python train.py --d_mlp=320 --qk_norm=false --lr_mult_o=1.26 --grad_clip=2.0 --warmup_steps=200
Each number is 128 + 24 x the weight over its row's rms, rounded and kept within 0 to 255. Layers, rows and columns count from 0. Numbers have three digits each. The size before them is the row's rms in percent of the matrix's.

# down: layer 4 MLP down (transposed), 320x128, rms 0.0723, rows 6-40, columns 0-127
# gate: layer 4 MLP gate, 320x128, rms 0.124, rows 7-41, columns 0-127
# up: layer 4 MLP up, 320x128, rms 0.127, rows 7-41, columns 0-127
down6 100:117127183181141145116145108096135131100090149100112145144125133168142144091130105119110129100169119093132113100172164101114130145090135131136145166139118066116151087161079121166163126128120112137131142121186111125120137175054116139135117143166135154150116147110135148103157146143124144089123147100135142114126159088138157149086143150137137139160119117132117134150120102132123119129136
gate7 082:130151133116060157109141115159125130099170146173096101143145067138185123110101158102154080123091115100122101155155127112143127099077134097135122143128148166158087133168138171134136132102152144131109111142134120146114115093132124152120140119133143115121116113115156139116114133109129122140114152106085137154095103154098151118088097065137138136123121137133117169118098141102146095125132
up7 082:130136074126114137123129153153131099141116086082116150099161174083142134110179109142115136164152103121125113136171143136126157150149116130175148146115115146088144130123167086100137096120126123154150119140129153107130079130126169137091134156130095115135152134151155127147117115151144083119099126118097094149113164096144098125133080103155124119135128094170163139150144120159140146076137
down7 079:073132146143136134133135143100124119098150175138118115122176130165140131142151089120105124125130098159129148079116124188147095153188153111126137131135112096124154117112116165162150180142109159093103134155155114120158118146127132151192119130136132145126126084167103141116126114112124133132129152130144096090152116096109123137094164142128100128172115161105141123107122097153120152176145
gate8 094:158129130158090080106095139110145139107138124183107123122127152154107110128155113153183124139111131086118149137108086115125123136136106130124103093100141087109101142174135089123089102140134099088151113131145149156163122127132130179120136120098145100120171097101144156185141116155128176137129159144153116126134133148126143114124145111099166079103090156116159124136104116128128135148084
up8 099:150186158141160156147114141122132154158171140152115104109142132126124097135167122105129150154118130150151134123117156104107102118124137164116101169159130147177138141183106100108156129122114156122148126131109081088131118121147106119153121138176122097113192150092131114139123122132169150124147107084086078137097113081146130162099094136135147151143128124122113121159119133105167130113156
down8 094:161124135129130139106085132107149118115089096162110194074136142170105162148156133196104148157138094111074134149115179146132117094153123141129136150135132153122129112147160144147130148107171144138145120166138154168128111163118134156144130109116120111093144135145138125139131080123135172163145120148120143163141131122113168164107146174128134151101126153132133082132152141132118123135105
gate9 105:123128138115091110118115118109141144151148100096100090144115124146113140076124138108161124171104135141091123134112148064106112149124099137113121120147114105105141086104150099142126122151127165128130097132127123079116154117116116091158109148119166103104083135171135104163122109120114138093163141169150141092119122154139091138148179090076128132125131188125150108121149092120154089138131
up9 105:114141107121107112118117137157136138134120120101128088128125134129130126135139132105151128152134115167146122124139155099073093191162087118104126099138152153159128109182130088134147114117149111120161125168110105153172139144169112139131137140144153118131127143106117132186149127100088127128170154116149124076099107137115111180141136104078129108098129190135158119115190143136135133115142
down9 090:132115152154167131143111157121155142137124134095128076122146101161127159130141122104124103108144112134128089096098085075133097119097175188106120141130087103132144115132100142116140089150096107128109136112125136128095129140141123128096124164135143140143108143144101089085122159140091136117150098147135114103165132156140116125099151118149091100180132081125135143117144126108187113151180
gate10 085:158170110158154146088140122139134102136120156135150125097139115128117114174078128138126089130126139131166125162142128115113149089125148117132098142122109150094130119138112133119083088139176145140106179109137120112095143169148095149132117123118124099125127109197111124136103100109126080130162135122170096109168114078133117078115160143081102109104140161113122108127108089101125118122110
up10 092:100119092133115109179113122158139124118088117114163109095116121153133104142173123116119126159135144153128129103162113130122135074169143145148100109107115117100115120136151114141098155148120129130079135152112169080127151136124073103146110153092147138125144088119113121115135156161120095147151156130119128115153126081115119168108193179129127090111154144119092121135082110133108095123156
down10 084:095159163106149158119143133072121167157144118156142131108120129136132137113107120152133112103163144102117113091082120088126123151143145177086101170113079104143159109119115154151102134100108136145146143135148132132121130162160101119123117168186127155141151123144148141129137107135084128091178089145101129174110111134125171136076093114109111120153125114116112134162125097127153116109113
gate11 100:089098120123170132132156119114091148113136133195147124105128115107132118158151123138138137119100148135126116105176153139103082097121154082105143127121109137150136131193137106123123128128144132106109144093114111097085125137153126105147119157086131106144149120136162103148128131109136082131098151147101132097176129100107123108094079066116144124092101116153122088104108104116160163135114
up11 107:090115120131142113081109132125140173108092116114144114109117143117124136163129115112137150126157101134137146153111119132140097131118158138130105130103152123182161112117144143129153141074119120134129164138196133150165163112123153175137149079139118106136094132148127101134096134167098127115101129120099097092094116127089106152145148114121168177164179136159089125147091081119134137118141
down11 098:116123076151174100126138156173116121180133110173094117187133140136120138110108084136128093106105140137123117121128130130099107107130109152106122126109136125119109124132112138127130118116147133096071168117142079141167135142144187121091134172133152108167158112164130144115127127105147152089103140081109116145094083136107123156103110115094120140116102120125121150127118114180137157107096
gate12 089:089141149108129154115095108121113147127126116129139178166147131131159144165135168106138115148103123160140121123132090170135092164153134075077143144125102094088150133132164139085128146098096106136175152148184119148156154147114093152118143136085126129111145097096147091158150123107099154151099158138143156115119129147126095152138154124132114144142125140059139145126111136129127134117107
up12 095:131156160128132152159097115106131151182124103141140106127152100110132093152135108092166131172101114095146133127108110138104151110135095123150109139160146152143118108134159127082119081125128123119152187123161098149140123168128115158152173135077149147157117116125115074124111115130151194141131122131177092168133136125109139110138132130126135134165125112131108091119133102116148170106169
down12 097:138072147136108104133118119125125148147109113153123123165162139115128116175130151092116143115109124139129121091098108118148135100116120148164140116151139142156125127075137088093129131130132135138148126130121126121097183152091135132118191108134153136115111073114126117120135136179099137167151097132127163111128140076104146117169101175126134147121111148105111048136108139107136141098176
gate13 101:143164115141133132055070160155105118164163119139108154152135103086132137120092108126134139184119136144100150090130135162144154133095140149108088114158110124135147140146126134116142107094144102117131121127113152120139140129172117116106111119085130097121137172104151091112159131140102121093166202131123169111154135146127161167140106120164114118117112122146124137097106112149162125140110
up13 102:138108127171098134140138132130112123151112109108136144107095169116134173138128142116081111132119102151112128114143125177124105137089105103083095074170105121134152124101107151093139129134172128107146120153078149144125141165137099112133121135095138128129096122128161141069146141141124149079180166157129153145121130160117098106144093164111137133127097139136128160083139174136164137144131
down13 102:111148156104146086134086131149141112103132143084117135121098171154133114092135095113136123145148172142136100133133144130164121180113170149097122110153088135117157122138122197107157091133134116140130150139144097128077154120144174138189155117141128135105143134107190130142105151098086113131184143136087130131116101134115122132102118098116100158152144143132100130129110121132134150128144
gate14 102:146115120161132088134105125123120112123149116153102160134136129133143149152125116139156109104100109139139107076153145107105134138111107170119152139127119103138140156128082126168120137128140120154148084222141114138133163135107122136070135115136134124120119179096115133116150122163110109134154107121101195172146138118127128159084160148088164138122129135080142122101084153104148137127129
up14 104:163123112104132073151107120079131121137154078099152106153148148144138165136162152149135136139195148140163144090124129136085110125081139144117137147130145150137140123143115126119122134176135172101129156164105115164100082101093125149124118086170130110130109140135126101148110118140145122133138172145118149136137107166116140115140108103145131139162119110148116168082141081141140136168088
down14 098:117176149119120115134113115113174129114145126131079148175179124097094125141167126102135085113091139172110086108114124125130151184124122139168111116100118102128123139120120131143122141130125122134103150162159135135123144148138143108099133128125138124129131096130109179116162126144076158140143103133123129138138102095114166141124173181159114095108118182124121093149133128068123090137168
gate15 097:110125137134098142156185111115143156139095137131136093096113138117087137134130172126121184108130135116140096131118140165149103154054101121126094100150103134112119138164116151101115121127113151137131124106169152143136123114148137140146154136147154121109110177148116095125127145105103155076179125129126086180116164129095097123177129156109140098151125117148147131083138101143122112116089
up15 098:154136103137160162165119139103171143126136116125145138106137140101099175162094135106130114139117139171150148140153131133080091157084142130181115106168136141068136124113169133078121127116154126096105125110157163160137123128142103147167086153100124129120146159135127099103116105144129131097129140147130140142112122103160156153149096113119196148117124105125136107075117129104110146104114
down15 098:102118107125141130151107162149116090137151138112130122112135095143127127157116131110140125163133112134131140100066115116145150171152153129116091139153163047122103139109155134138134119143098190138129075112131138132104146146162079163167135152141150116151121094122104113105087146164113140151123080122138152137140109109108120168171100145160095144146147152126123121129093098107106101132115
gate16 102:099125120129111128150109094155116086127131140116100090097127154114134128111162147115101147094134122071098127090057120104156166180136127154111108139135168128136141119136170126139132111142108099140155116124120121145118075105128124170091167119153125141114139157173155126126128098149090110127102130152141110146109132129135131123126148156083139087087134098162156132133110144175178106117112
up16 094:112148117136131136135151115139151068121100119091144109069114135136102154154138131144115165112134115136148158122116130147131146124108145105159126100142126134079163131133124123153144078147092144129139130083115159159111102116124123104118143079208150123095151097127111171149104133163159135129137075163137105126081107093130104103114124134129113104103160116130165121132159152077140129109120
down16 089:105135123164133145159132106102125124130099139110172104108114111113133182161149139141147084142090095152133135116133121130157140112139090134129154156151111098149138110101125124121092168124111099130162098088173134109095149119133116074148100159161076101122179133190097116133170166144147086130121166123139098112150139132105122088144131150153130167111118124122131124151101117142120156135139
gate17 100:130151145147122171112116155120109094107134076141136132145130123096118086098171143143158072130080162145137093175108119150097168148132139078140162138131155152126124150133109144127067135139119109101155097152119115178137149120131128136119133169112097109131120122162117111168074122125132139134130132104151148130139100143138127080148078141143159094111106113139133133095121118120169156133103
up17 110:091106148171172181132145160134145139151136082116114167129119142080161095130107181156175111069146141112108104144135130150137119112178098137127172146162096117137064135124121117121108109136137109126168142118141120139099097147141117104095144112134138121125139140163149112151062140126142120136134125073121120089109106122128122134130095131132131108125134161108103120119119140085141145140116
down17 108:096146111107149121112118090097089087106150123195119123106099133162115126128161116145131095117158140154131160205139121171091118149124108145074111159108122144120107105109154116132089078178157135137129146113120112132124085150117119146116140139118137129110117153148148160096134119113126079145113142105131139104146105091108136174174142147125147114121093140098133138109132129129140174123114
gate18 088:090107129118131165156151103153115168118117156133124126078149117128123134118155098084134051131111129114107126138069125145108072125112115097131121096148148134172095142144138125106115125123073154122134067116103136161103123133102123133144123122164118105147101100097078148141113152125147115124136144100133084155087156063130127134141119132119142148126135114151136140132130165145116170131117
up18 091:076126127154112130119147141146105093128175176167141159120113096115132135149125096156146063155097153121072136133117133122114118135108120118068162123147144146186093116104119137108125136114163127123130126093118119118124162132121117113110103082122107161070083092152122142080133138134111105155153154088128141137074138160108145142129109161150135123143114142130132153148143135109110143135124
down18 092:150121142122160098079115145139120130151139072101144163126099109132174112107129094138088131106128104152166104126117137143095142140095136107161127121133160154153114133180138146100071094154112132096161080127126119110140120114123141148139137153093093152072136114108126163160168098126157122109077125112133129112101126146163109090136132125115133141106137133114153138103149139183148095110121
gate19 105:151149098135078096107087130135103119109116106142114127120122080121117116144157130120104110121131118092118128071116110136120110109145116114117147089120135140118142114129107114142128126110126096087148091154103129107186166150154100138142143104132161111122069171122086111136148118163094087111100182132150113120152163141170154100120145159096119172101156141114098125097116131127116112146173
up19 099:091114152094142174094126081093107162138135084119161119125141148137105108115110099112121113120112147156134154142162134123119144135155118140186139143113140108120139105118148180127132159200164172159111140125121142110133139110141180114128135114126093123157155125132109151124124143171150114124151107123137161148115151115116150116083166113185163114157173134146121151131127094174110139122142
down19 122:112140113113165168121153116173148132134124109100117123171126150122076123167147114109151098137111118131134108143189149112080131155140133099088125129121139113097133094130172159142107118117130160131110149148128100126131134152169110131125088153143121148120089142230123090125112132116127144093134164098105157128107141170106129148142127138128115158146107122081101152118113144151101138143123
gate20 090:133146112122110123180078099127140125100130113119086118130119133124164146111114130126124137150136113139122143086135145120111153133105177147122129153148160162113107140179117113151117096086130174119128123121102133155107112115119130109114080122126081157107125089108129154177073133147187117158136112148078132141144116125190136119162176131140131101103115125156167117140134144105122075128130
up20 102:142156140123108101145153175104162117149143109156110093120176132113140139141120113110086127177133159147147115143166107121145164110108115121108139151134106054086161138146167125123122132098098158119101102132068150099136120153100075114164111166135103156118111117141140103119146127119130148108122128162164139122135142139098138183099134110178102100126105145131140099112119117154126144151137
down20 093:112118099144163105136122162098141135082182151108147156134098101156108107125160073059091121117158125106149106126151105114069158143105145101108114148124112137148134088152141101170099158115122134131167103158143183142121173127113147118094160137141151125112140118156124125123148164122102125099143134147128111118153112142136152122110107145101121123130169127093132106177128133128165112114110
gate21 103:156102160104146141149142113113160107112171148139118125119145120144118136188116101105086110113134125093178140135090118130113120126126077094133163161131099171129087104127118137100134119084102111126111159125146160128107135098111113127160105087084159141125143160100113104158144166166127112150117147120094122130143128164107131154111117125125128115141088133114150183122156168161147172159147
up21 103:095152117103092145146156136151130143150101132120137123130127139162132124155123166083157159168122133103154151136142138179113116144095135124125135160157105128117112122128132114145160126121149117154177140117147123101150123129060129158110140117094150123150120049121084115130141156117079095116118106141112147106135098163086165121084117120124156104118112130147128144138144120125179178085148
down21 103:158107106087139147115133115131142116096100089132175116090140117076087153136153158118110089114094154182135144117115130141122146128123138094154114134107159108131122137119080184149141122097155099136117127166095142157096158129135157100138137121159157116157120140125098162129109093149182130150126160143144129177132115104155129103126135099098156135111153152090094112104107129113118100151104
gate22 099:102101149100120078154145114111102105080107171151123125126141143161147137171105129186093140129156096123115137121120121134123133144131128127080134125153108125152127099118111144161113062115129145153134177124091128084120103139115142124123110092121120130155112129092138111102116133141106119171109190104079146086115141134108132117161177111187100104160118127112144125116122164122131145131123
up22 095:183166074081140146116123119100130169132116125078118145154157146082121172126109115116125092114112133127167133115177153131104129103175097073156145109149104146118177139129147127113120200133115127118144132129115123166176133113115137124130130108109164085103144144109112126142126131130133100096116119160150102136122126144155132148137157135130132146104174113128098118102139125130188125129131
down22 101:140144158116113109174125101110141156084104133138106123091085142135117152111133105150096122162097057122136132120147156128130155091097080157152152085168166128111133114144142145130165135126149115124142125095132149128153100146137120140161106141110132111203127141124116106136123106130105123086146145174165162112120112151084173134124121152128120156117107110154153115096127127142132179118144
gate23 112:128165144066104157118125109154119160119139157128112107137149146110154159116143166131123144127135167129132127169116143113124118153153161104144176141138115130142116151135131143159141145158155174145154154137098106105122146117126131108086127104112110116111176151161146171096179163090127136057136148126110087089131155118156110138150080142114096116144120137101113154136107090136161107141108
up23 103:123095111125147130122139137134119110145141098130114131146145132095103083150149166173132139101133107130140107124097145160104112107108099144132155119105125140138092112164144111125132099071122097133130095101132113136152116134136157115204075160159124146149088102168125101116062117167154180135093129150128114098155139137138126122123133106108165099099149084162140110143137149154135160134115
down23 119:215132155164085097080147147168150157156132131137134160164155128136130152132150169124144128120142112129138146146119091073141122117108112133127166132150093145098123142102128148135144143086147105116183153169099126126108157124166107113112133093101102129143092103119111120130143112134129131089099166130124118130163157149098130087139154143119149106128132131118127165150149106108086144120109
gate24 099:162143103129113113146140165076126088120114127161149136147109135143138119140137137154141105133135149167144129147110161124062097124126149150120135143123145156123137094148146126152154142147136106097101120089142158105167107055128147158150122105084136092099142134142135090111145150120093135162112121196150125122084097102166160124148134123108124105128137092132159110125129121080170114111125
up24 094:100122084091141188125157132129175101121151115116118106111133115130109167138123089137074107146112118119164128136101082115136137089117111105151119101185159118121116121138136106094152098153118121123168115145155129139118157166143141157155170155158150106133138150065143152121124101146153129139131123100100131152127111143156140127114133066167137142154141118140142146097141132161147138136077
down24 091:154135116145151097116121080115147132148146145153105105108132103150151096163113142113142077108139161145152136106128123103096123114148115151151156115163122121167126128115143148176143163135155133156158085113088132124200100161176140137145120166082157152141130123123142131139099140159103137161140090103107093091152166122145133101123143179121099094133110126111104124146158131135093122134142
gate25 100:144122131134104136145132121154084080118119139155158102096110114128123139135137155146106117095118112126086124136114098133146120185115121066127160075105126105073146093106128115095140100115153133110144136103117149055093154113122121159161148127110145124119101149153125133103103150089112155141108136086131107129122107151104153089145119183090102097153098106134118125119113143151111122097147
up25 102:124137170152091133172146184138139097090134148107168143116085122133158151163099127156126100151141174116128117137159107161161141136126159117105173139121129162141114119123156136091114114079138137097141141138157117151147131167135149147097147087132186152143100106140155140097149120082162088136155150126103103139167122160123135140095124127136104161139128130138122154136122113140084136152105
down25 096:111138125144108154094097130130123128158159169109146119134143117131126089140089130121166139084166143143111131118104147101137106135149098113149165146119103119127152117130128103145183141100142101164101115140091095101174120116143123139130146168112128123137148108114154098133169146091116138136112110114163090152115136114127161152104109117135138059140103097223118154135099123141132144106106
gate26 100:117143134129070169149101077096106105139142135134141139125087120139123118114165118154142169140148118088130103196117118129148092113106117082098111100185158150121135117140152158107108153084130159119128116173159174141125149142121139162134144122115135124134110078159115124173158137142122114113110112157120093127100162135097145102176129142143146095127131107129162140137113139125100110130151
up26 102:101147131143083135148102113152117140131129104117137083117127132134132174141155123166115140129115160129127130117112143138119134124166108104115083102132166118084153122089115152100107183110128134151146132170149159129130108128118113123135147154145132086131142085088125100119128151154085158092165154126143108077124111099150190106166098120153157122123102095113164096151117150144083105101112
down26 098:123119107156155131113139147112114149152162122077153103154083140111123108149116103105163138114095116115149130104131127161132133143141120159125098150148134109120082146165161095164128065147147105121081148135104130105096115121090086145132137138158142170153064121102133137129107097182127103139117115106108135135079136122139077176138133122133152135145143107138145110159138153111117169148137
gate27 103:093132130115107167171129117158122146103124175143104133156106132126122112134138072140091084104145131157085169099168107112121111136128094166126142139128127169125161133123121142134127151093129153103162109148126139093137135127119122164148119155125146111214119118140150126109111141136117117116110136101120111149105124107096094113171155138118136097090152140118128172112133128185107121186145
up27 097:158127119091155181131127153158118144098168101118146114150137099127154166137115114082152134121086142107108135153134156127127154096148154118128108121116141145155160176131145153133137122152113145148093152095133098161093107133078113153135089155119112116102145168095144158124130120131076120100165141150145145160174134149114120120120082088130133162151097127131108101107165119099080135118144
down27 099:129066162147118141122103106138148172120072135139075121058112162159149162100184107130138123148140114126118123114103148117128138162132153103135110114147110133117141137107125137178136111118113121151104110113177147144121140162157101157091148114082129121109180145145133127148087154124115169168133097150133113122143160126103123143108102099134150129100132142103161108152135135119137138140083
gate28 083:126158168076104169111120166139169105133120119114166096123122130109178104108182141120140106140157139116136084137153093130151199145087118124131133155114157091128115141133179151124122099122149157131131132142171145126131161110148137111126091119125090164128141159133088134113190165130162148145127124153106143161123140118152127116153148136155112116099120128140119090129126130107130094114092
up28 099:136153133145057131114169081098148106094126144169141118117123126133125143153124113128107157139152148148110131136114120129127111170164130147121109107146096087097121094113109139124127122108161119144158073108142164128104097120071120137096122135121109169135112111145145173187166105123102130119097126157151104120089149114118181128169148117159119138113108149121137105138147131088141118130077
down28 087:110124100090177108104137162139120159146155115061164133131113165120102158118147112147125129113097177103114130139111121093172161116127172122115106159116145148111077196171166106116109106155096134108088157105143098099124153139143149126140143115113114125119128114126136116130129124136115135135111073101115148146108142132140123157144087097140139118152136103100128170099134138129127096088103
gate29 097:149117133133096118116099127149157134122149117163145125131144117109192132128160080120140131140093149143129155128156135106125114161130187091170117146153160096127136146164101172138103099159133160148153130075140143155124135082093136147121145148119137130114129128163092154152141088099113099087117117117163093113138160115123111146149115079168131125115093141105147119104150096166098119107135
up29 106:140092093172134152108137126089089148132128130167111147147130107134155124096129157153131160151121152085178102120108184121159140085119072159133127128101141116151107122142085139109117164144102153168099109151169143142154122114094121147094118113094119116147144131138076109148135148128121154122141142080115125143116158093111130138151126082152152129116100161111116119124155170128150124090126
down29 102:147187135166146132139117151155139095178137110086153117114137139156104117140128137111117126128123132127167147115103091117097103110081108134108133140123094077191053113146163144126140101123131106113165138124134115118117167139098086139180121151124163103102074139107110110087097118118120100128135160145147098111114098130121117137141107134121102116114107113108116086126106131107153137144125
gate30 105:153174127128136146106131183152113101127126153111116122078097169135137179175136099132165159167098097182133162135104157137098116099127146099129124116151146131120162123109137128143123137107103167123152128108089132123093121117163105095151133112094137131155098117135146166100141125131083103086139149121154107145176120119092128164128128132125123151120156184103157145138125150112113145158144
up30 102:106154151146110165123132107133154144173153097157132156166132134120163148135129095165106149094137106168130150112111142090105155138098130088135145116129119140174144110130130115142088200131088126154143136095149142120110131122164134120103124116134116140153122114125106141149111075167153142166070158172130099097130114129105145167131135120130097172128150122126097143139104133100076125142105
down30 113:123123104124108105108140119160172106106126109130132121125113138096145109103135085136131112152158154130107101164152110112116138148149144114148109120177115135148100106141149126130102169185101187117134086132147153077168138147109159140157131120123111130124168144142153065129080115150152115144117119162083149098105123179128114143099144110105136137173154106151102093115148150151094122124124
gate31 088:159140133111131104126142133112118105121095088109151106137100095151111136155152186076141120102142067159130111134148145172100119145165138126123143132188124146136126145141120131177101124123099144102136144123066093125144086131143135136144089112148158124140131137146118152161138134148097156137142114109144155132150122124135146125116174110107086120129070134152163125141164133129077141107172
up31 091:136104129090104105129135106164135132130119124115076152127155131165148123110129103125148167138142169141193096135162151127174111116115137104136139173088133147133116169133137141129115128164151125171103130118143130154124131133155127099092125126105132163092152083155137134107109143162107153146135108152145142110155107143115102121147102120137123167104165114118180114082107115187140123093077
down31 087:157137115129096131108091121171131162143098145117161148148156132153129143130151115111147122153122173143102137127151109158126114152136194130121131095134109151140143130168142133142110095097150112196135142119173133142179169105113123113112178093089137096121148170101124140150117103139137174122142149149130098181136151099149128109095153115111129119127158168138114123134117127160158106161105
gate32 094:154121122180113136135118099132136100164123152079155172111132127129128137153177100154124137116139127108123144127145108134159107139134161101098084135127112078105140103123080170144109128108145126135125106169116118108160074096148126142140132146119088110117135135141107117127144116077130139122158159106113112141132137138108130093099102159147104161162123078117089199150102100114100115160125
up32 087:129135147134103165110110138158158133178112135117131081126100133105147132105098075102139135098141181134132083136092112138126146140132089127118152159128126137124172132130103120145122104153206120146158112151100084155095134123147091089132141093143119122147133118098116115138087109133118156115144128124105140125134168112142094118117108108113151165187147072137123108144108128090119149101148
down32 094:075147104126105129147099146111164155150136120120133153149112119091148131114131129117138125116172127234114109112087129109070142144108151152142117180098148181129104141113115138121130124150147129099123135093150100152125128173149137140097064088121116115149168137114146125128130118146106134144156095162146106098118151109146140119145115130165111144144130151105147111136102103121121110133114
gate33 103:128088136125119134123114188125154105124117166125094171108124136109134079157111128086126099131096129125139118117111167150107123083139133146124120082125126113085111150128104090115121077176110119135149112118126091114154183120158152111122095110100158087140116115133103110145124076157131163146183139108145126114147164073130102124162138155114110123127144101140123106165125100139112136126135
up33 095:066150130173141129118126104114104094115113104148153114138122143096103110156133124151152169139149142130130159154088133161132131153136122107106133145120170143151159085081131167174142144117124173136125156138132120144148134120136147138150183186135124180072124109131116158134148133177131178119133156161143096139121123153118159149130135124130126125166089129141141136105144170114115142169134
down33 094:101151089106095137133101044125143143138130147146141092084105162120119156143113153130109148172159118109111119134132158137140156194128148104097147160115135120144164101160087082132068138122093134183127129138147122127139102119127083113118140088163109096108114147098132139135149139131146122100172112123096125139108133147138117133112132150127144137159119146094126077127119135139127143130100
gate34 095:170084104135081168122128128138153159166131097095134126196111138128152131062173129069138140141128116140127138126116150144091118132136138135130107174142104147117095131147148126165163093139122099138139137090120103113113121110130122111135122163168166106164094126133105138111104110113100130102128146142109111098092104156084161116127117162127115149129130131099110098089108114134177136135138
up34 093:109160141095125071117122062126123129175161112163144168144122145200155115102088165122127112140153126137125158168133168092152163133115134143136122093143109141143146142111141126137139142134122127154158173150109154116098083107132133117105176115102100143108104094151100124109117110120118142088132127100116117098121157096100129158147144157159151126122112092129084128115119140112130099107143
down34 094:140126134157120179117132090135121138158091155154127117123122158116114187101147084105105117124190154148166124117118136115126136124121118102110159145154186149093167160119108178128107157101144115113122151133123138097138098122131157167153090125155175115126110161125171181172137126123124135106079119140154128110139109146144126129127120134112148150183111104127154124098125110140149134114154
gate35 108:131136136106126138106126123142184118069160105111121114117150119158100120141105162157115153112140119139134180142155162088132119120150116091128164180142119099126044123115142106138140087100150157107147093125145107148119112131137142150124129093125113151152148139150139135142104174148126132132113092117136129144117110093165082124128109133109133145155117107087138064126157129120162152150093
up35 107:092136113116113159138133121158107118095155080069171182109114151105152131080112142133118140175158140132109118133158158148113164121076111121119077121114103113119111120098103094118119087109128119115107123103141113081123133131097153140108107115092113138121142132151120093139150135118143139112129153132135105122122146092115146107128088110129141162154106123175154072105136087138158116144082
down35 095:112126109089122113143123102125140115111172140136133097119136146150149106061177108146103161126154143112140099136138132183144116095144090113165144135126173151110148128122137161135134159131154129117162118145120064149060155106124122102149115141124127131084139137129145103114081167156148109179124127117135147130126096124109077141124084118144121116103171148124118135128102150132107148140166
gate36 094:118085118173153109098155104145137149112111114137088154115145145096102128161109166122091152082140169144156097109116086118138108128155113117118155095160145120159138140142101172114116150126150146108151078099116146117111119089119078173084112107147135131116117113120143092129126141117133176113108146163096132147139197147127149131114093117139114122106146115116111130111087104092113111134109
up36 096:167104154163088154125106139101157106139139183141109141085147131103131108138192104121121115136078125095113131101116138105147163131101125148139105107181134201101109125155143178107095104119149088147142114129108138121134113084146118102181110125142097138130136134139156150162133125087109156081118117127151108116110146107113099157146096112124135116146116101109130121157150115133118129107122
down36 095:144176126111135133166129111141107150115131134114135085088125143155100168166123144141150090148090091140143184111175113137135133101128116149126099140129129154136102132112116146156137102147162121138136166165116133096166110128183136107104131134068115128130145152124108121161115125133157130146109136153121084137138148071160093123174136151154112125104102127102144132121091102173149152165102
gate37 095:154100144129148166104175110135139155103146130126179116100122105117149156145098120157115118122120125134127122157101138128126131127113100128120113111138129150132160108153142111157198102089182143149134102130106130137121150131131152085147133181092118121135136160129118120127121096162102158097119120163149120134100112161121095134082115129080143173086131115090132092074121168097133168112119
up37 105:191140099156100128124159100094115140166096107118069164123137086121144137081144138119119124128106146112118100117182083123108124127100121122136158148130137122141104077114169174091151131106134154115114135095090147155106143102133095115150137123132132131163137114096112155125150101099114106135152111154121102115091133152094115144153141137125100121178107149103139148149150102122137080093139
down37 095:139149161182172127097154119120118124154117156135165141110089162163118136186164159134159089055168130098127083128149159106130140134123133105146125129107106144133123170100094103140078111158140110144127132109128099101141084152156078147107144152109153139142104138151159154127135155132095169127110123130123138126134130121149144123128099138135149140100165158124111105123134146095151104136115
gate38 093:132157142123153110134128150150130108108063123122140080139147119135121103148097160145125139187161160093097146116140094136145125160109121136101127160160131122111140132158124130088140130097080112112142095129151162119134132154117102151090142093095124139163129123153110118117138131119063130147038123109127106107146138109102163139127130126115125141128126134137108100128182155178166134138127
up38 100:100153136130119123141137134146145147155140153113191081118121109144129113183130116099162107126127119076094113137117139090088143175105120156139118106134113164101145134151136133110149123137141137150141128155157112185103138175162114094130143125125144137121126129176124045148155097129107116094108126101127094124111143178112130089137133111160121125129137147141135122126188130158131124104102
down38 100:102096144146147135135112093142187115084148116114148135149118105129115152113078180099121121147146157133094116103116127140151116156159138122145116148168086101121119168103127116116110149136119145133101106133132168102106118144132133144119134095098106137128139123096134134132100152082137113152123082165121147096143148094088161127138146071126112127156159136164170134144125067085150148160145
gate39 104:110153104144115191170119145132122093114123083127117141104153158102132139151128102144125197120148127122162106143133130084098088116116116146122112106142136103154133163156135116147117085136121115090098121152103121083129142175128133152126133116123110119146092134132110164135110165139172146098130119102096119163081138136112090101104128106098131129166118132130157126132092101194130163152133
up39 102:095115079091127119114114087173130148147150118124128127112164118142138137105101123102103131141145098090139141121106138078144128147092070091104119139135126141126127111102096121182138162164111121097128116115165135136159139138137112123111116118143121142142159148156111167148143132106178105142130125154073118122175121097146181141137100107122147104088131122097136124110088176170112139116160
down39 099:155130079098129125108119136119152184133130143087115096127162137122131156129139111135137139133160111087110177084133146141123180137128126109126120151156111132109182083148134147140128173111131123094104144071155153090160095097119122112168133137095106076102133090150125141142134117141089136140098154125113159143135104151134198133172142112119140131115133150123127128116122094145119102119101
gate40 101:093132182129114183100091120158116126115144089194138145126120133107092138129114100136107120160124126108108126150052130150120140114116152146128117114136097141128135105155119103107148171136128119133127130098177179168130157134090140118147135156112095157148168157144162076119120130122115110104184130090112143111115137104131156100148120129125112132105108072113138116155101133119135129109131
up40 098:122128137128102124115143176136159106106125148123094074060090130123108114144168127117089104130140124130170126157159135088070135125124109140117098101146136125134142168144142131149082115161126145145151094154128141134133102165080149121133128109118152118140096104138136111135125107173172121113098098125101098142167094141074150100109143169102130126145103164140141139156109133112138153132103
down40 095:170157135104107130098148116152165095111173121128118150101122143159150151081138115153158169142097110121134146163124126119183104130173132115118143091190154142138132108118147123110103145119162124088129120118126113081161132086118045158113121146107137135122149156114123143181069153123124132113116128127144130084108111128144099133131148127102133112133117088117107123148113143105133113152130
gate41 108:100099131110093122104123124160106131165121082100144154109153131128150131124180147122165154141123121175148141133178131109105143117155138083160120146127137116128120100138119145153116095095146152124103140114186159117152115150158149127133107172103149187148131105140114103125140172094148125131139153163120140115144144173134126132124153185137093130071123130111120123075145152115148095130140
up41 110:116100130122146140143090140097100120133143140107103110119091153112086122103119141142055078130098100123093139142119143080116153142106129098096130082149110135118103113129133091120159140139118137090115139158120095147145120115122074117113148115135098105106150118080123170156114104138128130118104123134178106166119140133111122146136140137140159120126181162121107165179130104102129132190134